Weights of a small transformer language model.
Architecture: LayerNorm before each block, rotary positions, no biases in attention or MLP, untied embeddings, capped logits.
Each number is 128 + 32 x the weight over the matrix's rms, rounded and kept within 0 to 255. Layers, rows and columns count from 0. Numbers have three digits each.

# layer 6 MLP up, 3584x896, rms 0.066, rows 2852-2906, columns 384-511
118122096153073188124098116137154117125140140143108177131107164139104081096186161101167153116124072106119162082072158116161143153112132154109126101110160081133108160093182130118089130143177093165190164117174079120161134193135178132090143074116152123091101132089107124137151092089128126159155125065083114114144155137139147119162088173152179109191086094085111078109134113092102153126106
164173108127128083149124091134152181143185131094199113077121087127076174112164138097128090148086137135121136093107131136117143167164142114147143083154113129144179140140112154112134138159152166116080088121142089146171101156149165139117162147078176124075152121187120120125152120130192197119160046080121091166131162099125119082090075109085116124193198054152143125072104100120124100149134
082144166139126127170140089136110089169074127096171123094103156142129115144166132119154098101145158148114050137144077144106152157105137135180129113155128127069169092168094118089139152145136148086090121134132166131097126168154129064085113165178180106110039136159173080123158069116121120114107106054089090123111153118195113136124122118133175119128117125176103130176137121096120102088163
097126127183108084138145086127146090151096141176139143165154122089115079185162149114179127168122155151171164138127083130166124109075141081115116109181108093174148113122190172131091133106118134125134177135185096126120201141093115145059089103127155071068167150133129084086092186145165184090167121084123124156163153091163164199136116152093161115162101131140124099122093091074154113110158
169130105109053078134109164090154145133191133094145144201073142067075174116132128107108147131075161120101115124180102139118184160096120106109143104095072107142166112192109131126133158121135134121140098212129163070141170079067127114148120083145117129074180127088123127113150127146138180131162091080088106190177140117128160095166149139134192165121111084183153106114124121171111147161140
118107144202080187083111113139061154106178127181113158117122145145134165115121132060118189128120082119084155111151152123154091155155108108173098111129154131073105115151164101097151144113138158121166121077114120164093144107120158155167128097130063110167074105126169141123153110116123104176102129138082149111084195073171125125124163144144167122128156157134088178131114112094139144155147
132083169090093110069096163121175094129071118098122100140132125131163093121131077091113091140158171171137136118173130135091109122062137149109176168145155118131088100169146133195110088130145098118088149134151098166150174066108148134097107068078129174115134118156102143154083089137153125088061090101123094117126118195142124116151161088097115136155091137121117116133129169079124066118107
099149130131103078107151139109140151101114083044149135129081140105102111113147120144132095141162102100110181114119205094096115157139065090108103144187155158145159050095197211142126080120059125131155120095107133147117114167091104132121104130210146172110117159097135134093160146066160163114163073140109109093110120169087153059182105142113138143106156090190132149151128147105115146109137
068136050092139122116112138147122125146077160056158167129167092120126161085146117087187121104114162160105095060118160154126148091083157119128084144165146144127158154178144129134148082097161124154122138157146163130131197099107146157078074102174222149149101107174065143184076108177146138139147104038097171136145149121075177133145065113106137148178157125115104172215098125075114173074169
153130111117125092140068125079071187167127158173144132104148104088181134160076137141117112140092113091150138118104134158164183098074121131118124196113094117160153121156193154125116159123157084145086122144120078087149181073161095110132132121168107121166108141195104160156150137088137125129159147110107123127115107166129163160085101153139115134159157057190139118100193074187093132151139
033140164083118139112106099148202134133180072158166082109148156075124088130139157129116109058127183157148133069120211142120060146174138134137145159081125228165127119106164097144133151127118133142123104127089188137077093107098119183115177148112057160081167105125139136163146132136144108107110124185141153063088129175154163144136157151190123143140103172156119171140108096172125084129083
096147090136165097170100111129090099074128110134190182184175129109123112116136154085109148168117106142120133118103087186085145113069131117218123143092144117131113084086080081177093099108143183145140110084171128080142126095216147118109143084144148139123130115162124145080122158162152081150146094117081075135132092117131134189117107085175098112204129177119136145127040118136040104097135
131106182170115087086201079132102111181094140162142136096142137142129133061117125119103082166125148096142108009157128173179164134119107159140125099166110146154123114137162085134113126141095127142128135152144119120122108153165094142153150067121117091114088186062135121143166112127160102157159131175119112124126132159209068132135146098163159113139152111145093141095116132132124117112054
059130095146093113121159115177169070147218127119157198145086129156057057184148122182063090153144086165096144116103147035172200123158148136136133131111147106140070104163098178127154132194111173129156105125153134104100055141073103082107068153093181164103126083084120111098131159165102122140116152147164087100102161143093152111172091094129212123072099171116153132136140155084113133061118
128141160083139060191094115094187129130191127116088146178129107175078107085162071092125122065100166123125119131164144093113093134167173112116129096126094179138149027112089150127185170169124128145146155114110085100128082141089078165082163191156046153132146070208134101147121107062102090125109088193091131129101171144121138069097151049156083094148133099137129142143128121122133143150089
136067143137116114113116135119176131148093145136117172126189079105139108154153074103054181089130138130143138095115051135178165198105106195117191113139112063172153170103162108123168112152132123113134092090139148113143119148120072144154146162182158161134086115095132115120113034089119123101205143095153113148147131113138120085115115120064135075128132215137144169126129130106141073130066
178198145126130125137136133124166120118103086153095169091128072130133151148111096131116183156158136116197165136127106100129126159144151148077115105108158114084121136106158166162096161100168123140110155159114098180100146058143130150108155139174135105188105101176124107170094128149152072147135143179095201134131121146122193071140105120117061175192121135101154172120126162128134078074115
098148146070107104167149106132152110116115106122143151093134147155100072095140101193146151135135187148120126099103162131186172137072163124157113136097194202129154101129138103151161163137149153100129121112153160187176156150185116115067118135112082114148102174073166122105123133170063153170163121107144150112089119112105093167122092174099138131127137079168127108096055078122142145100107
175143119086176128109126160187125102120097195038212130178150129210123129116209114133115183114061132125140108135137085143136164097124142161137124149089142121138160139133064121174143086168150117102165143153159129130156137107084099100137070173152170149099103135104129119169217111126134123115139178152079092120088087093114126114122130087097041122097107094123165090110116087137136086151142
140127133093078132143143092095098216115196155125134114124128110067111146155107144100109117122127082111124145183121115145092129156158105116099158120132140158170162083081143105134177085177096134100120120090120137118203098166181115154147112089084163119134139140133140161184135117141099139177114111131157086093169124184197139144165148099150131173127145068101074164130107105118144133118151
086151111102095095092141085140117128193143167100069095112128192091138099127119137093137130116130158099136129143088106195078158097149106082110118194151152165135154139173192116140180169108167186166084154099158136072101086121139156129130163143058129144083172145094156188178129108104164139140115157151114110111132037151068124093162089120115102122111174146107122087128159116096142158145095
113120140135113084102127155135120149140097176100161172172167154147127126112166127121142136108144144118105123111062068108155108162157081144097113074128086130155069121100157079106167091123183160188075209082184058191121131149161095109171128086106122157176119117169161154133158108115101123148102139085162127182169113141140119086054128123117156152077125147110097106115126119122144116138087
111152110135179167123126115072142177113134137112119113183094101147194122084090137102109150116111122128157137090103102088116102143111144150147119155126138127134151120150087058118140138103115120186178061173093132117151093101080128131153183169169121158095156086142108126152164163114088098112096061099105150168136149128172178116164102161116152121064122185128121129130110093161075164115141
105094098145124098121146136122111109113096141133135087138099143090134143101092113180146028135115089130113079186097171099165119109128127219188117168113146134148163163144098145124104143150146153113135111116120167149101120125112147122128155078135142182146127049110138138133067141155112107179083125099092085163117097103103079101095151182132166110124119111195116143136104169124108169106120
086100145123179150099111109070170109138124174063158200120109136105106108103153124149101154170110145118132139190169118086140137164146068165068137171133118174154137134116064145167183152084118090198155228165126127076048112112109084156162161191162109202150131112105101156102150104087126173185116151152156098143149119108133133103109181104141142110166126069202178191101131107107106142114166
144150181126067141160096102157115119175126096132139129133167115103100122065153194128115144146120119133093116145112082105115113094178166174081087137202161098156103133091104205116033142090111122129148136069118148158120130086140139086157122139109107148113128147149087156166125147134231136120146121166124135118103097108108134159144151141099174073147125173166139157094054123150167133050150
151114097114103121161162134122100147141140158191160141123142125128120131137102077152067142160179113098103155129120133147103106118171126135109141159140145069130136099154092135115127098146147089116098114110137162160127127129150084100144119118152137157172122110084175135084105150136084104091205096177138135118025148125087182124128132125117135168158134153141130089129096170140147163113106
111100124157174172137150097107105145079065186105130128142128104130134081121073146104178125153105094135149100129090179137173097104058129113131180103134085145157134120097156104125154213101134145145154160163107111189096125171167194131121173128093182141110140130141137142120123179070128097074065115174098204085134162143122134143143114101120110117143139141157133129117081141117069156065160
160128188123154123094079139165153116126162162082160103093089143122114103128122065056128158179163107182107122046152084152117151120100092117094122143182090190167136120096115158157150108073096109131145126097097133127139116068099095159074115109138106119152077176155152086167088137174113109073153155040153086109045129059127122158163138162139137168111080134162078139087151103220142162138140
115171128116123069071095034135154171169127154110184083114113167102103146156165159127113156084126124076136065169163200087110168061146150154079153137107104094149150092182110089079101111203075106155146134141138099131155150175061121119123140137148159079153149174144130075112108093158152103157182110119137082168130075035125138113160118124199127101142140122106134091103200146121144163100087
109130119168184142151070080129091134107142125147102060159135086099103154090120193054102140198099149122157140134100149138158128078128112116112125137108152128161139146124120085136076042106156167097153152105109124144129087110116134110077161137106187125139114086111119111220121085166077084083134125113133133166085102155123097115222085139119076163143131091126127187182137118179170148115128
153103180173136125088109095077142136169189133108152188186137142233167129078142139115061108188149115158123158113160173115130195154153117158078177147147123136087124076090117199120254073118113150153178138116145079073135087134166092154116109140128175194124118117174136051080132072112139126162084111089141142108069085098095105095150120128140109110163146089107171112131131122119107115115154
138086114121121125187168094104117142057134140140131051133123130114145145133140093158100140135150097107164127077093133104116093101098127069177167077111080125088093140149080144122104140105093167118116134118168132065106146124161115119115126116130173134122066109141193158184109162076125136088111132124136142166175123114122079084154171134105111171151159158156141149104188117127088132145161
178180091177193156113113161105078151099182125119143184139130111117092164156138114207092145192130132124139205082178103167184136141148102122115199150099103132179155125104178150143109154103102140119148104113104088158130158140118142140132129119145074177111106145157125170104146116154157128090105129128083105141129141104136122132150158161088135166204131153137161152139092136132146092058112
097138147149087147152087122180129149163113154126133076110126147152178116107082157131189110155138120072100069121136140142154105089122087122120135196108086118090100134134094145108056036114142147145147106146076133136086147078152039102103190080107153134132134115061114062127096152163113118143138122151162104142164117124162122110122108180142141079193131156121154098115161145097106144178197
099129169174130148090152162114139128125133156183127121093091129090080105118126139108133128129102151118095152093136115157097118077099123070134155101168190214119142141179186113102109148134190117165129145145140163128123106093098131180121128077150169123153122089134058122192130130184118093089124089156196147118092127094131143180093090166075117151095160122114115124196172140106140121158113
139114154125179087145098128118130099085062136126123090111185129141155060089110134088123138109080200132077143150092117160084149132136089100169132100098143087088159097123085146163155100154101149119155147068115127155113160066169157087123091091157128129093151147096175134125197089122141172140189213117177150123162114141094152162130157184207094174106077133115137110129137126155107175108076
047128110134112105162111139062166127154115132132116084124166132131115140132134102109159144153095129181163195143149065101193133145128128119084154141174168128155084125118135111105120145172120102177136144184099106136125081132088128147123111156139066137149143111096063143084080088148097111143188086109169114130075165149154139129157108103113110149147131142116086098139154135138129143151123
081140100165103152081115150176137141122071095167133160116129096165139062135086140135145129152151127113126172104110165150106094191149130151124143088147153089155151106160121138163148145168112169137222137112139115118137159159150100121121087116119119092151097126103143143085128093109138137132136114121153092120117100093189115105116178096160136095144124092143138196108108101114146156153119
143084175142100129171151131122130119136097098150134142153120092136184098137121099070137169162142143116132154150086137107064119103171106129086196108089189119141152131140145133144120156061132137102171087134155120119071138118115139135152114070116146161089138164176153147161114149112130154173192115149130109162165120150116145130108127150184101110124114121150101125182128198158097112091102
108155090051148152138111108141144157122158108143134119117127088071152132123103127134126206090139120089163095118090139136153095141099160078100125121111129120145113103116198125165179075120143152122132147135144112125142131136165173106119166078106073090135127155120160086153139108161130128168114162110109132145125103080087115114161161222114122155086180140097146043114149095115199141113124
127201106095110092141123103120157162110160127123130139117095103096106113138107125130130171113142096163150147177136131040140107110205139129148180129160107130154150105154118137145144201124106152117105154060143083138195140096122166088121107108173119067121132099086139110120240143141075064118138113134193089061097072119214164140096116140118147106115140043080103119146195150134119115049113
096210166170192150109137114098149164185052111061177176149153103127209110098124133102096144123080093116121117144123188135129133129155131178111054164072133179095116121138157095199179134142137136175128139086142136099162073064181106077079174065108156128127135115099115173136121086102168142087177113123114118135122104143136148135179171195135127130115139146114108095149143128215109125128122
094118135104120103153175134152051159113147135148124090193088224140099170100078098121112110135144148112160184099087198108163186116130173109133161161117157138103094153138113065116123166065120111116142078182096078122117140152147144173084165112171184154103127118160212113082108158127099153068095153141175129110093151124171144136108168129112161166210144126109127152097100134059147140113172
137188118128121091075100098146134143113139146144127095173149197076036165176065120069154150172146162217131067142112149128169129132102149116145102073137135169127182085148136150096112161118151153116107170131055069143098119094186144191086112129147137187127110151129120158101197176170113116160101107112155115158079100112105150146146116125122144105077173181114094125143160178136110136122166
156152117188167157134106172150190151133150070113154105132092156079117190116091073139155150105114160070146163122146101163138109114169111174121110138118165051111121106137081148163093130140096133139213074135108167143146158073126114191171058159164072098110186195105091158135135125152152150093111131143091097094163169126114104098096127200091130163074126135105136127152100154118126112106152
180172166127103092118090109134138117131137078135054129055097162162100199072164142117098149117089099115071123172198160135127128114058075067193089104111117120178157087122113135129057087209132176111147120190124089151130157135166099121114126152099166137159109155176168140171093122143136148115063130170114112126165147109096125089140135114159113119134129067126120170122144141084197158132083
131177120120167133164160120145187096122104145145152135158100116118189144156125153106094149135117118135117121144097174078114137114116208165133150150117111141155129086124132178103180120197093150146155121127162154167070128105164114173152079150112165166155129174097087138146079111130117122117135135134167143165047130049135102099131130090088131171090161065095135110103104131145143134143094
139138116087175126116084101117125117121100116122134096114179116092114125150138116140183126078131096189174072125150128116041170131124133071154145123114127086183099111143083124090143148122100147138106143071063123146174080137137132089133145114090164105146083150136116050102152118100079068132152059135096177101147064107126152112073132187156130087156087107105129184142115143109096168165118
103150159072166181117199107152099141097104144169077111108139189178083125092142089197114163132135114151170093103110137123140162175138118132124100102129121137103162098156170107140096077141159067164119150128117120106141120180070199131181122085144116177147099088170095090148097074202111160129083150144140143173144116181142117110131189118157118146173113098132142171117126131103151084137146
079098145096169116165121112187142173134130156156095076135171139173111127185167103066122144068118158123147162140133136194089119159113111133135095123122085104025096132113125153148130167128146109139087052103107121148120074138183129099116066102185118096144097124187177103131149068120106109147152167114113125166222140160109138142109182140126137171190116157146145094139093186176103042106165
131124101160155105108099115088125149127093119058148121110124174146117105155148158157105144124106166118114172165073127079150076155106197173128155111181141147062204103094148128132125151124112200120070140114130134167096161154130155165135126132197140144122113117068122157146131096148068142098173093122093162162131129104086168173075122142156184171107164036109106245119115186147105191160137
217102073150118151088162115139206152159130142166131114138110173100162131075132123162148111225108153147191175132137145135079166136028168092134106096161138130091142204099131124136127159156119071143130131130040169101096152133133103162090115112120139095140150100158110121097127135114111154145192139067122126150155138078123080152138175111092021164170172086131137163156114178127134128114130
103133186135121169125137161090136122168126133168114068131216180080072103135122086150120114116126140137148085061117167183089147101114176126120123082129143143150134123123168103153135096106097096151122176078184131162105099123206117122136114121117096167116090135141149101141166099100144069135156155115107136130160176125132144141131142161126125133131102162104044172153145134136099097141093
059162112161164087173137128081168117165101122153144106103112114079153128112169119131062124164124120110222136174106169108080110115146090179071139138102125122147124113205110151110120180112123155123182123109139072130136162071124154148113142158188147143092105110132089200080185159139091104127118107126139146073127126102093147153147109127091125161109139115126101121122075123093166105088178
# layer 6 MLP down (transposed), 3584x896, rms 0.0325, rows 2852-2905, columns 384-511
091133126168084180142115182052103186188119138073089096143161123166134138152076096189116082176155116151171112177125132201090141059175152182162143112091137080132136102146151116099204164156083162128123132123128075140119107092130111204159155139191138115134037093104132090127112080113108137173110068154196182101201136168142122109136102214126103157144100116150164130157149092147132189170136
154102150169120135113186136165194105123087178148120131133098154081115103126099123128167122134104077115110109157158103086141179095140118116126146190104132144109175122131090089160150122158129097082223126135165136179149137031085126217104138165156099104182070141108114109145113101116089083145148157139147147074123124116138133141152133136153169151149114131177125071119104116140136141090177
089153130139142089189100144101115132078114159114101176146099142137087151124098127084151153111135150131116181143106132099101145113113074130067225108092097136145148193163123120119111100143141121177152113137112096165098100096131139093131157142111096160129136107148152139157082152067103119148135126059125109090189149166049117124156127190131148197134198102120122139043161166165110114120177
158103133128133156096094151143174139134118093095166153144091133156144153127117109149106138103160122189196158084137142106082150109163137161113124153139177141096141214123143165165074164151114138108131082152183161173108096112119171073155129111137158138160081080134104102070135126135108102126109124111166094139180124163091098105130136110133068182117204109163140184057189121155149191137167
245131164103125158127132098135152107125160142126179157174142118100189122130166144166086166053086132153149135133133140146140137102139119158100139107113099096168135143093111111121172145124135157089165130109077153106180084109094127156085102137125121115080174125115160092093123187165132147119123088138066102099101095096173137075076149195146174141146113133136125092127177082168156186145091
074187065140155136148088106126139139131110122131113117126108060145120154100140082151113095101131122105156145109080148100131075098094126094080121155137187150113119150118154134100139134121142173130118176174127088158149148165095119137088146133161115147144094097146121150074140153148075085088120091134147087094000127129130167121143149098133126181127135175134132086104075126160149145178074
125145080130143165145170140150140147129142123122107095180102119130157100123107143056119120160162133138172139120128079120139179131111150095142122146111193124154137098104112160089111156156087087176117156099097096136139092126114095129133142138162148146164135172158154158084172162158152086078132146178083167175035134122108162142128134118148138179096094126142134109150132132149101124143149
153091099152112172199159155163072157115140148104083111157179082161137130091080150177140138126137116135088104104158154134139158088080121098123146085079105167168092087110122110198099077114112131126085096127140130155161136116101149120156071161126115161112170101115134123109174177096164136121072127139082151118134174118206155124180121086211103138081127090109162070063135153153137146140064
127121165081117130180102124145098112143157133153095160163133082166103108158159134142129043132119204136153130137132150172142146147109109125174055151167155166143103090181141126148108154120095090143133107129115155130116118110075055102123134072117136091181090135129175154088153071073068121096131102173147113142108179114195133166151114189148139144138165105114090133147117188120126102144155
065126137111091113201138178051090122117182146138072073122162162146083121147074139095103130106058061148087147121120103138107211118094173116117115139130081132112162126225087107159173089096102106172165104154077141113139073119109149033116128150173101107101113116121109111107158108210133131103147116116118132146162147121136101134129081126119064139125113165173114116127117148113072117163151
152173145111136114105145116088156096137141126082135101150162090179118144141164141127176160130120090135129154142112136109134122120053079155125106116159069163116142135137146067096144136148124120129129118122137148169115081143141076142132187112180121086112105089128175125084120207067137159103154184168119154148076148094152121154127106082107122093091144114182141102114119191102158072130153
111140060167113150127117111067114136153127164156064115131076141105113171124136175106138096092139180132117141168101172054098120145149098088079140149113128145107149159076123173184118132121094134146092151121153166136110142108065078161105127172155162143080174105110106093092101148162136114132118121099178086154119105147150174113101093106150123096092158088150099085164127112141160147117112
087094138144106131185155134104177123119163142111155133118147125128087132173140164151120174156127117119144121074048140119096092158149189132127079116104150173106179144162120139111115092136063097142088149159090190141116085040070152163125160121058142106146100172103148094173174126116119142145155135174155080078153095104175119181104193105080134105066181126156122079183071134127127124135153
106119109126139073155133143148094198098175087157175119164151129079141085111138148131120084145134161166128097105110144191177144116141149122140147143140135140123156128137132143100172164125105069133130173063173173121111160131137108124118100147138132130142158067131143148079152166083146081080112134165061151161120082131169106093128074112154139116109112126114123136123162177114098138144130
146160142124062138072104079170151152144145147097173146137226074131117111088178154066130116142100102177092124138108135139101124083119110163126103104101150090146094077102123162152184113108177142150138112184133152135115152068093130178150139125174117051110108116088115178111143101140124175115104187186140147152161115126051166138111172125142076156157124102100124134079113067163117210123077
125118096119104098137163134127106117156161131103193159116098089132131071160143101139120147154124094056102141124117114155159156105164145134174088117149120076063109093113160130197143131169069173106164093116100141146111178203132075156046114171150139111194110149113163104087062127125122069115177147144146081149168112182059188128093142120179129123100089141099182120111113148067127075054141
080167155123135163103110117069089157118134151117128125135148164149114141148116170138115142074141123138167164162124177148087104111118125090113159156172045108124139139214119060101169145133186154134181125188115168162106151183135103129070097144115096149121148090128198135132160163095064080077096124094140115099159112099212154158156128089159092116187080108104135077081106133239134130125142
119121201169082124130068147089105117168201133130124142106158135115139119152128182169151148094133093124140103172163113157132145079136124110124092126109134056091121154086078106126150119114204081118144156170159046083088141172122132115152130141140168148114057159145126133128116154142187100121087154118155112167165089110126093067102084147109192126146142070088128117165182118158120139156087
131145129118120145108121143098123113192122128093131113119184109151120067158147109136119103111167161144137164167118083136116155118153180136191151120136104109038203095098107073115139076148163113162141108139119080176140091098153094143144083133085046120140170123136151146144174128130089120119180141126147125134179086103128099095106140071160139099126168106089153131174077095139116141099061
154100149178153127109092145143117123068151159128167109149103128182151119107177108146053141104161149119161148139116149115094131131097127171133137162152121194185184169104139128140097137143157131156127105107137153091166165152143101136117144160101113156158128106133079126112144198142174100165076138182195128093075108157122207077126129098161151104150127128086151116155163131114160143101154
055086113201162127147090158142064121117096133155119122130143126136145094094145077116097155126153124136186076189147115123126149127130131083153087157132117137078131136125084097134162151074126114109153167112180148126077148151123149114179166158092178124116090129137127088140131134143105109138130147121132118164127085169147232163235114119099166080115147206156138125157185089097158135038028
127109147081135155141120184160149190145113189180151167124142142110159119159069111218118130111177106111088121183086133131125139084182110091130117199166109095167186124120107117111132096170105108097089119134107067161174107140151134185084101102128154180132112131074100112181213133117166092121136171159221082075126108092116173132088156156168127122111114148126103123098167107077106143113146
116130128150155218158165125108197205118156152085119123130149128139085145158165160090105186096185113149147115079139177153205160149099096115096101124120116153097168162149150125193144174119106122127086179104117131122113142076137138130101196132112149124147078053120148159147185150175107104127108080145079174143136111144136169162075107153147130124135128102163099166134134158084109118157113
128119110108088113112057139146172106209121097175175144156129164130190134118100104064138161187096184138122103170126107078120115081152128143137141107125133171130122125095135126099168150114120099123130119089175095109058114142097083132139133102065144172154114156140115128145104064134142090176103148123113118117168078118055167079109157098147075145098102123101092135147147151156138102141158
091137137113121124118065112120137111108150155071126159114160150087144113115074091144124165172138187073118125096174094183098117153135152167144093152147099082151085171141154106121136189151111118132179102160148089074085071085084154059190152134157197135069119105106119191136126145098127139128075119155115084127179123096117111132120113158146121081172141095189176163076147151176080120104154
100164081103119139110100093147138173110079114188150145157119148142101155120185164195158143094172115185147074112116144202137063108110156175123117156118114093159100142113168071124103152094125136118130143165144140161084163139130089087086134162088084122116099122125112140103109138131170192145116109097159134137172115101134102105148137149119175147130186154097118083076170129066180086092132
125112115135136099141081121154144107175147109111112174119122126127159189149112189091067122126126112126065094089114117132133120116158122167114168153126087158119116142107141116108146132101173090125103170186061131113171119109085187145093148135056099134133114151113104110146146113167106077126146176081109159180116136147120121140143051126165130095144135145116172141134139139146138092119144
115171167103165107138156142109114125123043116118116158144156157148142133090090088109145131088151142071078160167161079164100203144111147134114118099122099122141129138164116101120105154148089150123107095137104164075125156097178136164071090153161097161104109095026108082141156104115136057130096139099123160138140109096098173095125087089114144072190087158137073140182111052158140132078145
102127156113105136097157128160144145148138118146133149069174138111169132143163067151124144118152163082063104173139102088126124144092120190142127092102086159111174058166176114112104129187143139107101179107210082113125186136110133057121142122127139110074093101087162133153103138082103123170115087163150149161162100154141166073114074126160096141128146150098167130192147117097111088106165
206126108128106180109099138149084138114104136105107125148102144096092144136109105199140150097144162042086167169082168115102255122180121128096156097170126113147119110165107156139146145070107146106091152137142177114174122128109145089106100127105173141197047119179075129078171113154147157150164173166157130145161114149142114136118180116115134137174117116078192082096118127188119141134147
149106082147145101162177065144064143101117171179160166147111100153118102086113200111140122089149192188132105130089147129121137129145181111135087114120084133135128080064091107160119138116150155175117106161142112131118083127151120134087126120117053096122156126088112104112116124120068109139118061132138120126183086133221082121123100116117172083116137167182141163070112148137178141190139
142105131127156144130057166075101135117086095114112161135169135110114123124093189190152198187152130085144138149135108155089100119150165144063177111113084108163130116135107206156122115136109096156093103132153188082108179157186086154099090139144103124114166102104095169145149125036138068108097153133161136113231151124199100141125147114142037155080115135049112069101153134150118091109136
148127161164118115088033106115134122174143061144079127143090123123154128104114158178118156073183178117122145149169112203134116118139113081101095119099161105040088153126148124117163217104142154190141119120103104149200132169133168152102097124131125134150134150103126135154113131167110105141122135085110152097108087197128112157067170114156120132114185205157105085144131146163152064147129
075170108192174112128143087098147113163165153173189168170142080108109121170133106112126108158184128154095134097190097133126070104222125181107119125167118089156195097173131113055171091089137082134172146103095076101114128105127140160140088154154138055098114168142135120172122175097140104125180113163126137092008137123128149091140100197119077226113107153107135114107120151145111179156080
134083122169110182089143112171143117157141190175138160106104100104104121103098198121095199117175166185143091167131106178145094151102076138128083136152137048097161156124104095136143146180081059092154157171122138151180108168144118120166074109157148125051174136139180181156128122124114135166094100137039174108138192117071138084144215095201146136056108183115169137052154147114108194103107
103130075173140084140147155108103131090156181139083132147082096086145149140147147124161115118032172189186120082125112178123147091120168178181143115078111139113064094113095135118127127175125190090132163134155099118067114129107115190150173174130138154125153130098123111148106163144169133142141141134142141058176135078135099122198140149135128150110167150159071139145100069181142079092167
090165128159088103146117171143128129169089197107099097145104158124175123133180037101156143079111152132111114059139154128136136148149109118146123108080105161090111145123149110137128134109152149134137107120114141129103093075136121123172181135164081096100168136123106133146168116068237179118109139125065063148205075128156101136107154128149166125102146185136116072155178120090128139124161
146145094124104083125125131131116137103130124126129128157127119106081163098143146109140120135151152121131126141146135075114112096132166171166125146150180132153168115143140133139140089158082119131165143136102197114155102159113078168113136134168102109135106091114161137106126150137161109140144139136114100177156126082081113199151112150139105110070138135146111127083127130176066100113157
068129140086170142133125119118162182174109175129133137093157103143091082154086157121111079105111093109109123119172150092135178100115107103090157083175123079148103140091120131101100163136131122138098095093107133123140176113159115106134175095117163106111126201148148112128119046115163109162164114123116134169007162087135150130131103110127121106108148119124168188077180140175097129105168
069114141115069136121121097163132108171091139100123150084111090086149164144107125157096186152106195135174107147144139130149137125167086151150164140084157114079140121072188146143154110145127128148122116036116149101161101166142119187054090102170182096187138095102169055122131165112125087107112134077106137123101165187096110100128072119129105126076165171137128144176136118112166126148113
139127090088077152130101088071108075198130121086111128132120131146144047162105110090153124143164077113118126143138101098103139110099085109096144124121117106112102170149086122166125103140127136133121108093130159145161155081130116129149178130122147121137119158155130096109114155147110103130165122084161140088170200119140115125118100148115122188105173072137079158116140128168184112130097
165080108091132157129123200089171087066166102128104122108150150100125133032177132113129106137125115163135096173132157103209080127125129121108161174113129096140114153144114125161115077126156153152148169064118152131131157157079162150138151116135080137119133135140128161135118090163150110107101103124129104174107146160120100191126092165079195080086099098177130117162086152080131145148130
122182151155102143117151135153195148161108102074116157143089138119148188134046136135215152095179115105103148098140111093110114083156121104119069111175064127090134107130149056138160129140151186174073119172116133168151117134094147081105100127074041148118109158127099086149102129187152167171132154112134129201110112114150110163113135121105147111170125091049116154141120142151096162141114
100150163114128153140119064123141181120120176051115144097151115119152167179108179115125092107118119123104132153179116082103151132127151152130103153139088144183103150116155139141081145093153171133116112212072112126136104076095157109178087133138174100120029134145116184121109108095120098130122184149112153159077123187164166112124146140154125120138153153108094068152114162143132159141104
170147182169142171107092116070136023152129223067120143125091148096081140236163088166121197099096069177146137115120102128175144109122123125144085097117120105124112135133156133107127116137070129146103118121180107064117174104105116126055100090079114105161085160117102093141085123186163058118105116149099121117114150031115125165141133139139158134113103115114144134098136165130182080109136
179158162144122140130085076115156181064089126103127117090111111125160119091191132083133081037115148128181075113132080102173104168095145100124112159150107097169147164145094110134113130094105112090190154119142135089080116153125079163128085089154100136115164155156147127177115148088116138098179147135147060060119054181102099161139151075105090134136090090183093121122160144133109154090154
174078124117180085159095100170120138106187090105088133122210092101158136082101149138152166125138148178102078110151156150117193110151106073073105194143191142155105136142160141165201186152098154094080097129110146140117140163102139096150062133167106123109090105128160146135160072150097181108156152096076189105085134108152174089050124190106094136128140161184120133156107155124108143109189
140187109140132100121112061131139104205109080100094111171120097140108176133101145074138098132089114111121110075154151162186072144138152068069126129148139088152135129201114142083094091095142099112120120108114142132113094183205143162166112189169154157140113121104101150151160147048096104130132153100107158102169160136156111157092110111093118089077163082156130163132112143099195108109136
169142145075122084158096100156156149162134152135171109144115132091085107121102103171225103148134116137150155138129082097135125162131033125121149159155070143165125110155141156101117106174134070107121107101134176141136124128153147181113107157126153155118090118099118138124134097082115088156104149127117128122158158136157157166147045225158113158125114115109161124120113116118165144149144
146081193141121147129139096158182109116072139130120078149064097189129102110125091172148120150104147159094173133114125151129084158099171090109158135100135127150115116142145068137169099116182172155147106144153131105147110063071136084149127187150191146166156111124112196139191147141170061137112235122140072185097131143143180137093171170119107145113130151122149133109101104136133043141090
074101107098150114099119106133085178084095118135141104126067081137135145162166125133159130117172133137142112120141103132140110124139107110185156159119121160109133155079147159088154203141087074147175101207125118180129113128209106108096138078139063076143131117115181184148097164116150135182141086112072140140198118107118164152129145085088149104117200151154098099191126123131046105186160
175151108124164103115152141135146051108129117148159117100120171145135119138085103090098147160162118134116149075126160092145138107154120107087143118139160117120159110059189121121098150188122146091114121171121119119126140121107179185149171157114137162157127135163132190110178161081136076107149117149129178149123149091151136097097104071133134124123116089100115135104163114126064132150130
138133123140124172035134098124186177102113164108081164122135081108120130149109171112132098150130069123152075129074148093127134089114160098195144068112152124128168106100103121167075119128158107157080083158087087118160067129122129145132087115111112081153118091108145108145157118129175130098116084142094137181167123085147119133163133176096068155121136119078167127167091096118126074088138
079162117120159076145211118140129126142115155020099126122116125134143131110139117152137147162162174112105131145175108110093179175089143148115169129163167124144171146131174147108159122122096114112104063104132107063084113101109110100146140093133129136148083117121146105148069178169076139100110131176169132191164069127123127136147111135123194124148057107100118147131091198062172060101162